Part of a small language model's weights.
Architecture: LayerNorm before each block, learned positions, biases, untied embeddings, normalized queries and keys.
Each number is 128 + 24 x the weight over its row's rms, rounded and kept within 0 to 255. Layers, rows and columns count from 0. Numbers have three digits each. The size before them is the row's rms in percent of the matrix's.

# layer 2 MLP down (transposed), 640x160, rms 0.055, rows 523-639, columns 40-79
105:135117124177167123169127111120136061146135118081149156125151161115163115120159119134108092119139150120134053164127081153
104:137125161114132129099133130121119134129071143163118117131111104133139135158118139111145113154110143152091112117159061129
107:073125133153103157142087059140076078084085127101172174117142116149138127140125161111141111102152108132106168152129106153
094:123098108109134143106123168123112149132104108131147116116103127106113140106153157151148152111112098154131134131111141160
103:142121163135104104089156148089101097132112140141135123140106162137109169146205144108120132101115124144174111105161131108
085:111116155142137137123139143066135138130127131117168096141138098185132135156161128125130127136133129149117140063162113130
087:126141114120116147102100140151197145156140109096102136124160141145065168126081111145149128146124133114129102125132182109
088:157122142160070142148111155114123146148115120125119155155150146168133141118173103138130139089134107135113150094060111134
111:101118112143171129141113150113101158109158151101143125104138140108127115130085134128061065118106117149162122111114093134
093:192161130141143113144111094130132098186160107147124147169174107101107129096115134138137148132112100123120101159132119168
108:129137119177126144127104134137115162153158132138128085145115137140114137155115158170152140130134073180113167092153165171
076:108097138121109151157132135125134131165132110130157131152120100107118086114121152150109133128116137102167103089121091093
105:145128110121143119150132120184182124111135107139125152107151115130103134143149125166094127115134109134136126157123136118
118:079131120144105142140157119085110140159108187140157121159140112107166091135156162122150135121095150112138176125174117117
118:112111138130150191128094105087171121098120134085085105134107118135095121187083130121152133137132124148103143097114101117
096:135142143132124142141106165147120161085117159116168068126163113080106131137112109123165097131183149141120149127123143123
117:119116133112140113172135120138132125129092124134119152106117149159119112181124118086118128149090164177165156140135195113
106:140117134131129153182115125157094106160162147103108134124178099136124164117094108129132096102145102136141133146112104139
098:141131142140148110119138054131117137161119128172143134088140147148112098138147141144134112103112151165150131145133192115
082:158166124171165146136159097126083145118127152175128109149149083159136126166145147089140117189155167073113127146122150127
112:136160137166122131156160125101077152070085139173169137123129137104115104168101130145114124095114135121140152173135103141
111:101132080124123128140137067118131123163119145094110085102134146113157106150119115050151090098159101152110107100160128108
100:152116169120116109160091093148116104126160155138118117147143166101132134141126130126113117132137109095101168142127097119
110:162105156112135123131157131125148134172117108071140122117114122089078129130122212115148108148092142141133150149155145182
093:080146112115158097080146120148141140133129132138138141097142119152111110113159151124118130159131142157117085150145173117
084:142111156094088072134132154127138139177073179142119100160081147125179124133122103155120107133139128107126111105136096113
101:144115153107131141150117161117143158111092152138169131144158094142139092123150087171100135108119154153159160131105128124
107:093154117102129113151087100149169129185096103138153116119156075152112139128114108125099143112143144101157131105159124117
075:114166130109191107172124170106129146136131156090144139180171158163153122134106140119146116158132118148166129129115174116
080:102091136132161119120142113161106137097165120112141120121118125148100098127111101157137139144124144154081130126130127103
087:123103106110104148135106101134157090125157155142089144109119113123164108147149120144095117089145119151089110126164139078
105:169115090136106102138149118129127093129128125125153157126114165113096153117130145170115133139091129117113128102157117164
104:141087150125086120143139160167152148106138149112097159174108125116133152113110140151164141200111110152115143130109120111
099:111102100084176126115174120128114107068116111162119095147131120115123120118100145118083106109132165155120169082118060155
093:136171135142125113126171131132064127131106121198151170156105167178103145121138124121123141142108129083144147129134055124
111:143117120082163147162084083110121145162091089136145156143091112122124099126126081091143128125124113158131147152173082127
104:091143122132124127136100120131151140141122129102104108143106139107120128198086150132099126099121101097147158135103169129
115:108128138111120116121098122128104101131121184101118140109130197142136115113113117103126124098101132130110114082122126118
093:089120141136134156115130168081171166145117144139165143174131172156127145101104142109151131177140105117138121155117159144
104:123144114113138157121128153145130139155155125112154112139138134099145101072157142152151137129121133130120140092119111135
116:086153108139159157111097162096126139134152083113133124128150105158171143102125140131081143134123127108098118130119140106
092:160102080159159100102092155097106085156137116126112110099112112106165092121117125177087112194145114117116113111108116074
113:073150139164088152079147133170120121127113165083099125152165124070108092098089152120074148119125144101118124132153107131
106:098128128136141143152140107133122142122132119144143129182146125146081132098149114138144174086172099124093167113100130140
092:114114143135123138173136125146099138153098128136104166126122131138106176147125140117172136130120127124119084128129102133
107:168101155071106149103142104129156162129154123162142142123101142109110107082123152113153128141132127090112146134114142141
121:114067093139183115111122186191113169125148092152142130151094140078113156159103149127151150124127114121126150098154103109
100:060168145122080143080116120145136118122096132154139169112116178134147118132153136153127132089103114103123178158130143159
104:143105142117160150132135125114151154133141095154126123152143109119130152141109099109084120096143150124106129173078118157
082:144136117140127140137140147172107125118115136153138114126108111120123111183170105089095086074125154124135140120100093118
103:127098133120145110102059094165140192125135102127134131148131117149077102130138127151109153141136136150124079096121155145
106:143121113118092117136127164147130097143122190133105127105135144154127119130123076120169123078154103099121119140109127130
115:164106119085115143133147186159164117117100119136089133115103144128188134138128151159091166110108109128105092122122162132
117:120143137117147149081107117139140178170128114144124123113139114120146133125171119165116185125133113143122124149118100116
102:072146124116090145160124114111149149145152137105140095107137138128149084119139120112146130154154143166086113092147174141
079:125140097142127161121085114094120083118092159136097109114111091114110103178086088102112120114101143132119114104105128135
093:110154144164134132193113095163121156104141102157145119100161137147138120178160182109136131145147134136158173139155169150
112:108134063143129111150148102096149130127112085143118153088139124159166140092094162140105124095128092136124121131146093112
103:142140132108093104107147112101173107106139134129151140140139159130137110107144140121129144120095128140075101092141122131
102:148099166159139170154127086125103134140154142111109136135088132143126112121055130116113168132130134164104130147143055134
105:110153158142134142117111153128144125129100125155076142117128138092122101100119163141106173171109136099094140101134149152
126:121116169148117149183098123106093135151081122141131129150155122115093120127110141147111142092153112154119149162133118095
110:112175100107117102133122114089063146154080122110090144108156103138168123138109136158099148149147115122134149154108112143
084:115130116130133145106099168113125157144152160154140094134130132093104091133132112129091135161091111105117098123125156129
107:094100144161148128104111122097096110141081090182116123153162129106111098126132131125127090104152105107169166132150105117
088:135147141085124125140161151078107154140153171140160140146120195144140095128134122082111087141131136129112165081114127106
080:125118128133129128134152133109101054124107132103139127107128150152127150155100126135116160137099142063133130136137087079
105:143129117144134136076102149129150116110154122158126071110094162144134114069148150161127114159086096101143135106160157118
099:115125134150143129160123099158148123088145121112146137136144125117134129117113099159113165113113127111135085108132103089
095:133095142124110133124145128101080149107131123104134106115108078092110151109158085078089113119118139131095110115106161123
090:128114111152130145097138114117119110157137084140113128191119163109138113118110173093093149128147122144098088110154152107
097:113177153122151090136168129145126147104110110139106117123131110124128134104089112107129156115143157105134132150142159131
104:139162124155161149149118143123121101142152083141147170094138105135165113123087125092117145149120126119139120133103129138
097:122115120148166130105116129151108140124096146137124133155068112110167120132129161139184137174134171129092134122146146147
117:150149148140112143154137127125098135133119144072085105087125104107141135151133194172130109155091122103114106126125118125
116:108153158153169146141172115121094107154139130142184109153121089146128112126124141144142155143149086145130150157155128113
122:130117123138120110127108103203168131107098125138126122127108113138148113160135122155160153132112154161118141117158124141
092:094160151153132123105143120138133119159167152113105134145130125164136133113094162129098168099116084115129141106163135081
098:096132140147174143115153157079134146156090141127145129124087111153117140134064178162124094130133123107122125133128130117
115:159108120179151125043144141117146138152122146123096175160111152124170126132155083134129149148133148151158154136140155105
115:103162173169148110194122062137106138126104089113155131132131125110142141125132126119136156098098134105138164142116124141
112:153109139181144131122108130159129152130153133122121139115118128103110131163100145206121100162124110091107128115110112135
108:131101106119122122176143172076123069115126132109147111131134121127115139142145104134120153103154106148097147146132100085
085:142117120118129106111098105130145137141119112149068141120091116136152162150137154144131097150136133144103112125120118168
108:125156148171141147151108097146154125162130099105114144147105105105144116144143120108116117085111084135130124141125156159
103:127152137108149131115160100103104137130172123120134135148122085110141079140147175123104101163086097143105111074140131161
081:129133098142141137149116121148128127124114094158154149173176137138119182161125117165152156130145133112148157108126145129
085:080141082129138122146148138124135126119161133116107097093072148161102155145093161131123159172096117139127132113157172121
107:118117094149128115143098131127111133083144143157130163166097140150117164119112110093147079131093095107110136102127088144
115:122146159120129157153109161120092112094152133113153181095132089112155161093095077158075139122109137090153104146163088136
118:142094167108144134102167109124117144123125145115134156128108100136095108080130106117098106113145137108133117148175102146
101:105147126130118085123150170070141157098130108118134148116080132130134132142124143116129116151095150141133113131113142141
104:124130132118100154123128161128150097099160177107112132153091110124157106099142134181122093101093133130124143164140117137
103:136154145132133096141110123108113108129138107148092146130121121175126132168098134128120156138141145153128100131125125157
097:111135119129084131117101122143087144110149129114144081086136127110134149124118110106176104106113135115129175131157158131
090:098112093126126140115136105103114137138100140105172148118131108087143132197157090137117153135101162110108129145158126114
098:118121131146100151157074099083169156112126087161156127147146099121181086073116126126118103128107094085120138148127092163
122:128141113115139093113114118123130123162137164130130131155171123109105121128138120184152085107152103143136099144155161169
089:071148130115140107131082124146148090132118087146144141127092105142137141112128132097134139185142100120126122093115145104
102:148106147127149141117111075122132143142165148133119135115140145094116130098093139126112126094116126128130123090133112127
096:126144160111091092138139167085152105070139143108133110129107115095161098125151150163111118150135095120102113170086124123
124:114123091118190095150164119155104145120187106129095164147130113133116086104120127122153084121159082114120124133094123100
102:107132117159141132136157130096134141117108114110077187169172102141133132121103081132096132072149161152123130085159113143
077:124090149179134066076117136151121155140104137169111135153142116125091115126131109100121126138129133142125128118099149106
108:142103149097160104125113095141122141149132112095142146081160153138122109112098126148147143137154161105143140134110106152
104:127109151163110125131063096149116119153115085152149144108138106119144119168100099108122127130155127181098154158118152146
110:124182142123127180123112135124103114071132153119173147128146124104104144112144096133148133161110136121123142142162175119
116:119135085138131120133122084119101150152155143093144076100158107137118134125117112149129143185150112144064147117138151122
105:100104120117081111139144156118124087148132141164122094143118146153132156115115156144164157102126121136138139177128115107
094:176154128154138142080170158134160125112075147156172112133148115114112186116130137139123163101176151141139107171119138181
087:119130116134142140137109101178116144146152168116180106141151091121123107142158099112123120186132112088126069086145132132
116:102172110100140094109127109132118124131149174132077121075171158134100109121135141120111161152160106121075136118133147121
106:165153092107106139121126099145123145121080132175121146152130122098093114164111136121152109142102124200123117137122108138
082:104146160114145079150142113161134123179127124166146125139144129173156175166143163161140097132125139124113116150167129101
107:143136093100138114123154067163120117166128094136088157106149125105085122169136094132085107119104084097104132129114152147
100:147102146146110134137166169143093143130107132175146135096117173141180099154111143146148129137117152099150123108056169112
092:114083139139146119137192110162143141151158121116145118121086167155129143144124097167178126145107154176105123171093157094
# layer 2 MLP up, 640x160, rms 0.0553, rows 524-639, columns 40-79
110:115142131172160125113116111155098132097124128117144136101149146136104173113085124148174137088168103117122173092143146118
113:141150109160137109102126127163071116167124160151120122148160199127116134137156131134149155139142150105122131144159125120
094:158100133137123124101101113107119125144127113133155176099133144136137143116115172151168130096141096117145106149062102138
094:126102123183097128127150112137137153139102126130110150166103126135112112160142180130128111134132098142157135146114111115
089:153110105118152090107120135134134093123153097134110142141135131161131113134126154135095108108154113141153093149084154128
097:111114073106108084146130163099143127105120150119121098114074123107148103115121139144094164092126127140098162137133093126
088:116138168119128107090124140120150138120142190111133126126171106107102123146128144113114083135154117205121130121122152113
091:126109084142142101100104146097128147160084114106130105123152127149126136131185134095116114107122096186130141119134118124
095:109156081113097165073112141131148148148127088120120109175102125139094100127108167155154120144142137155150088132132121124
104:133108117150128148109078102147177141116116159125151143173145181118146125103135166097130153147133140109119172135129154126
070:102137136113114115107097126131156130109098149154143138137154122124132168086123108147094120130109149097123136101113090101
098:169149083127096151143103104087089143149132159135158097185139136100126104109141111092147141123101093134150142134151099137
107:164085094153125088143136141112127110088126126121120133138145140111158138125116153115156101101129091190120148153061120152
114:161119130154101142152162115132098128114138130140154155110136160073113131129133095105140109134146130142135113154138164105
097:133155136148155099080141121123126105067101122142135157140079159120129126131151096150105126131146133153131076144151109090
098:113138133112173154079096108150150119155113153121123181145110138146106137082151122093139103111161145172144117094087092134
102:109146126094087115146154081086152109121097142114126131165107100097099157119116094105093119117100095117138138092157098164
100:127114143110139099142140149141126112125103172105142128137152118088129158144145133125150134132115110163131164126109164100
090:117178096142141083138078139111149172102149126138123152150128135143099152106082096109141139117122136107131129122175117094
113:140122119150194099132122142147083129072120111127107111129123154105135138098106093150113137118144141140159114090147115117
101:138146177125142143126085132124134110089133103135167130125097121117113177143125100143140108123131177156131092145092147116
114:144057114086149146123122110125126138133123141152151119131140151110154113110123159137102118139125098134149115175124138084
123:143186086086118146101113165142116113133121114135141126137161167106171081117174117120097089085167136130124096137123153121
093:099116106112111155160113077152121127131124181096147111122085108124125125142104101139111133121142120164133124108111127158
087:120137146129158178128098120161181124126134105126152162113123101132056141119133160104158130087097114121121156108140149108
100:133087106175083129085123087122119131133103111124149125105104119157182149080152114135134118150105112115137154113134136124
112:110152177200153156170118135158090098092093108111130120125122110140125197128104122145134125105135136113174104149116122138
091:161147124121131167136116159147162125106127091136148102104098121127143114144132109135138117112149129095133143104138110135
078:138113150146129128104157148135121141146127128164161145091122126076133123132112127113097121111154095117137113122116105185
099:108152161123131116140116115123088159152106115117161127130130083135103107124112102097192090129123109135115152175117123105
099:131145089155127107139167101141116141091162109091165141122151108099116111074120057146120108148117106127121177120071120131
108:095144124133132107103152112160134107101113166092134109116125107124113159100149078124121133096144143129128146164132131159
094:152140143123129159128120112095096115181110123131099109167160149109114114146118140166105157108073129097096160107128116099
083:115128125131125114180154095096090147084093136141113157139151154142109169099136067131134120109127138130082099083119146127
094:153134126102109126099126155143120138156100109144156144111117115162180129132126129085152118075183108133086149104190159150
108:175115122118125135078131179135100113116129142136121091119144133119135100119177105115123144142110145151111096130182091155
114:124090156139158125188092131155142127132109120097134164156181112122156124161087108121137109122136119109109127158103084077
089:133108163175116135165116101171096104135129163095136144115157118102147115164143139195137160103117128102117124132092142096
092:095135148064113133165116163093116164112091137134150098150151176129098144137140133134126130134120155122112147165126121106
112:149095137118045125142133106114167164108089120122131161141126169157135109120148182118125124172157127115152109107124060152
091:121093147143124153107088146108131109164117137140127120139139150147173089152082139151096154115157148105096121152146087104
102:125117121148127118118081146123112159087134158118095088155134116086134132135138116116125131138149135174109134110153178118
105:164174108119112155142143127086157105086086141120102091166148151122162154146154116104132154139143157150142165170114146131
092:102135148133132144146128105101141139114176133094146138125092132148132126147133129135188135112154103120128131117117148103
116:131100154145097130109157135121164109120118165168141101136130122129165131097122088108114146125117111123103095145161124115
116:112189139159114060153106082142168158120142145066135128139129135156109128117132123132120129129132134158088137180132188158
097:134125115095114174149099121137093174118145128079177113141077145137117131140154104175117122111149174105138138154128102140
103:146150163090105110104106135115101110094107123160108123187126151096105131140180123127120131153170126180148117146135131099
077:106157082102158101138080150113098171114094112125119144148137115130133098128065128129155137158097159140148127150119105137
102:085115173104115150122100097142117068124103112129162161113107098142100127115147145142121102098130157128118099157116101129
098:104115112110121147161124161104092128122130123081142139165073120112154127139102158123130151099158120112138127099108077113
105:136130129138091152143108113137174110137126127122141125127116131162132120124145119127119085126103137147112151149135136117
112:130176115164112113168153112114135121105124074108115129151098130118134125174158110134138123118121138135142137141119143142
100:115066160127124120127130124147142109120089130142141146134137147087140157166118107152144132130108143093103176163072085113
080:125130143105128149122059137118143140148120140165115133131120090127123136118135117143103095130142102169165102162121123148
101:165128132099115125123078136122144050166095099116119127165096135137104107127135108118114154134119152114146115137086104135
100:127130140133119130118103092119175110145143123148121107166150153111099140116139145121127132140088132151131166110117189113
091:087178164117096150178103113106105153157144128104158154166118141130092109129145094168121111137127113142158129142138102113
105:100122112140089157129096142138134117144131148136159120169139125152101102137120170115142068126159143111113105107147124088
101:136103135134139098122112123125164132123097140097119158153138131132133110123067092117110104084110147131150124108097138153
127:085091104135114106144145152122135149098110138161144129101125109180145125102153127116117113108119155116095169122136152106
108:093135082141114127081075137161143111180090099103111107095127119118115096101108136142129123095117147123165099178150131116
083:088163143117129122130120179107123115163105132150149153167112089097178119151163073134095108155148131128139107108087129090
104:109139132086119113092098139113116149099114122107149127123134144100129155107090117147111130152129141127066090136159124131
101:117126137155132150092074105138138144128122073113120106121150111114143173092116113141113174102137116117175074154085101114
086:135160117134131111135168113132124145126086155144141114145165135116140164120164110115136144160137142142151143157158107171
104:139175149132137126090126142119147133145101155158130157123135100133061100165115109130120159117112144143179140131154114120
092:135097119131127108104140107129149134105093082110131094139136139136085135140189138153157156121098168103164103148132102132
097:129112119134160129131134106122139120146105124160124109138148115131121086104119135115102112079090087127160181105122076125
103:164171150089122099179130156157080164100120155142148161087175145134123122147142085134187151167112136109131122124115145149
086:188124081132174132115127121112123133089139112111151138186136138082138136137111126104143149120116116138158132132160094074
094:158089132130123148139095137159168152127133142113160145101095134136104113137117154133133113098135101114155091104110105157
097:111157173109147122142148125094182112170127130123121132077175122097138170131124086180154146105139113158139133127144124088
125:124168144135144107117150159090126132146165126113120120140206109118122159109142101171137119112166156095113115133128134103
108:142096143120095160127157152136123084118099157117127165120124116117092120141137152159117122107133143157134140145096125058
123:109154134121156143126140125117084134134149087093154160136123118155160169062130127141133142122132156135093116116065139137
083:122075144157111120160132135116144127128151161103149123139140117113118127116180076159092114111137147104120168056135085132
096:172158131124145108117145123126100097094148142115110103120135114156168135119152106134110145125121190194127129170121113144
103:145131120089109173156132121130121159120120124164168106144108112091108180146115117107121105157142114105151104114121101073
118:167109180180097139137115108113139171129111167136110145104154149145123101132134169167109119125131113106085090098121092131
098:082136103142131127128128098095169156113103170132125136124120124145106137115172107132139150113129130129153135098133136117
108:160180121119117161116151139121120156095126118123144123126076156149115058086148129109133103113133179157172132103139123114
094:133131102131123120100118106116110061101126128124135137098140120145128122099107115126142122110128129141159130119169107112
100:105091169170107110090105132150181103090135142096088137148146123114118099152157136164101111094125123172094131094117068135
100:121124123132185108134151119139117148136134126140154125148118140091146112101134140178062139132101126123147135118142125094
082:147104146094126136087192172103157101163150079142106136086128161122138113144130149132114129107134089177105149144148090082
093:156093172190166141136095112103140092122125146157117111132170131117166122128126095107152120108156146134131152072114078169
103:095137156139106129110090155098126122152108149141122128065159167107153104133101136111119129139133153114131182084106108155
105:140097091156114088132134106113113129137103087128155129157120164101071097137105145127127161138149153113161137188080120137
109:179132120158108152168175131129103160129120125117146111149167133125102109115140121114140150110117147119122114114150077128
103:168147136109117126147162101116104111113137142123115124113123158113134116103050142109053141129113126145109160122134101145
104:133186084130090175100111107086094125113106136154128120111111130105102129146103139185140137117118150133154142135141150156
092:157163156149142112106134123122154107112131132112141137125094115131147122092180111106167128137175098144132129124092095135
090:176125083106128130163123131122138089116126133112169099175135154123151148129134165099099122148131129150141146140115183169
105:184148155109133131131136205130122130097151104139121112114121127140126102112122117114145090090116103128156118096105113116
094:138166136128136091130124163078148166149137127148099123118109110125124140119138089160107111109131119162086108125118124130
116:152130135117105146109110145125126115119141111121143081131118168096119112093112123145087163116122151135160110100138129142
118:164126131156121160120155143111115148120144163133109122090166111135139133155119133162111112094100149107127119147135125133
102:126133115137164130144116142144207151138146125121180100138159103124132146145188115109144132109109145125108124098133099136
095:113137161129083134114122090120150115082102187105115137115095179121115091088126155112123123093151156081132133145145123193
115:134164091128120123134104120112112145148104112161162099114130136083124107113135084173093175133131167090175125113089138115
092:138087084092107097076119148140128097109109115128146120130136098120150100111119134147119101150059126176131153106136117135
083:146133162116145174172151140118130121131111095104151119121110115139159171118142125140175145115180068144125148128145111094
102:118141054150119121136101154114162123101153116129140113131115168110133149126126164158116126123114150111125101130127136086
112:139104117088132143142154169120132119139125140128121159128141127140118131114137098161138161171133158137090147089112117059
108:155108142114142133155120112125142112159080083093143056123134124145129129138161105147100135128141136092149134102143126133
122:140105105127165096145110103120091121108109114137152171148103145175111100122087134119151131136109135139148095145116154129
097:135138109171122147130117128132138160118118140144160129138133142156152197120166162091121165147124118067132104077157128176
091:162102134119111134121116162119090128130129115120118124145157171153151088091136138130104123176138158123093159058131083125
082:114123133110150085147164132150184080107098105130180136132104126084125153113114093155115138081125115114158155120099134123
117:097165127098106173092176119095095127116113120119176130129124120091114107155157096148130140100123147109082152130075140128
104:135131093129109115166113158116134118122154146133086121157181142133110136173122146111135134126177109126077103099102090101
079:140155119117123104110156139138094086104114143121125112134122113179071078118100114122150066100089136150135111076131121105
114:138128159151123125119145167119131085122132158107115135130099158157101141130130134144132135147129180161135105101084149123
090:166096134116153069138126135110129144116118124118143137110113139065137143110180145123108135141151100129155158125131114128
084:155141152138115158133120127105134146070126128150117139119107105097142157120153109162140090069132144079122132114110151153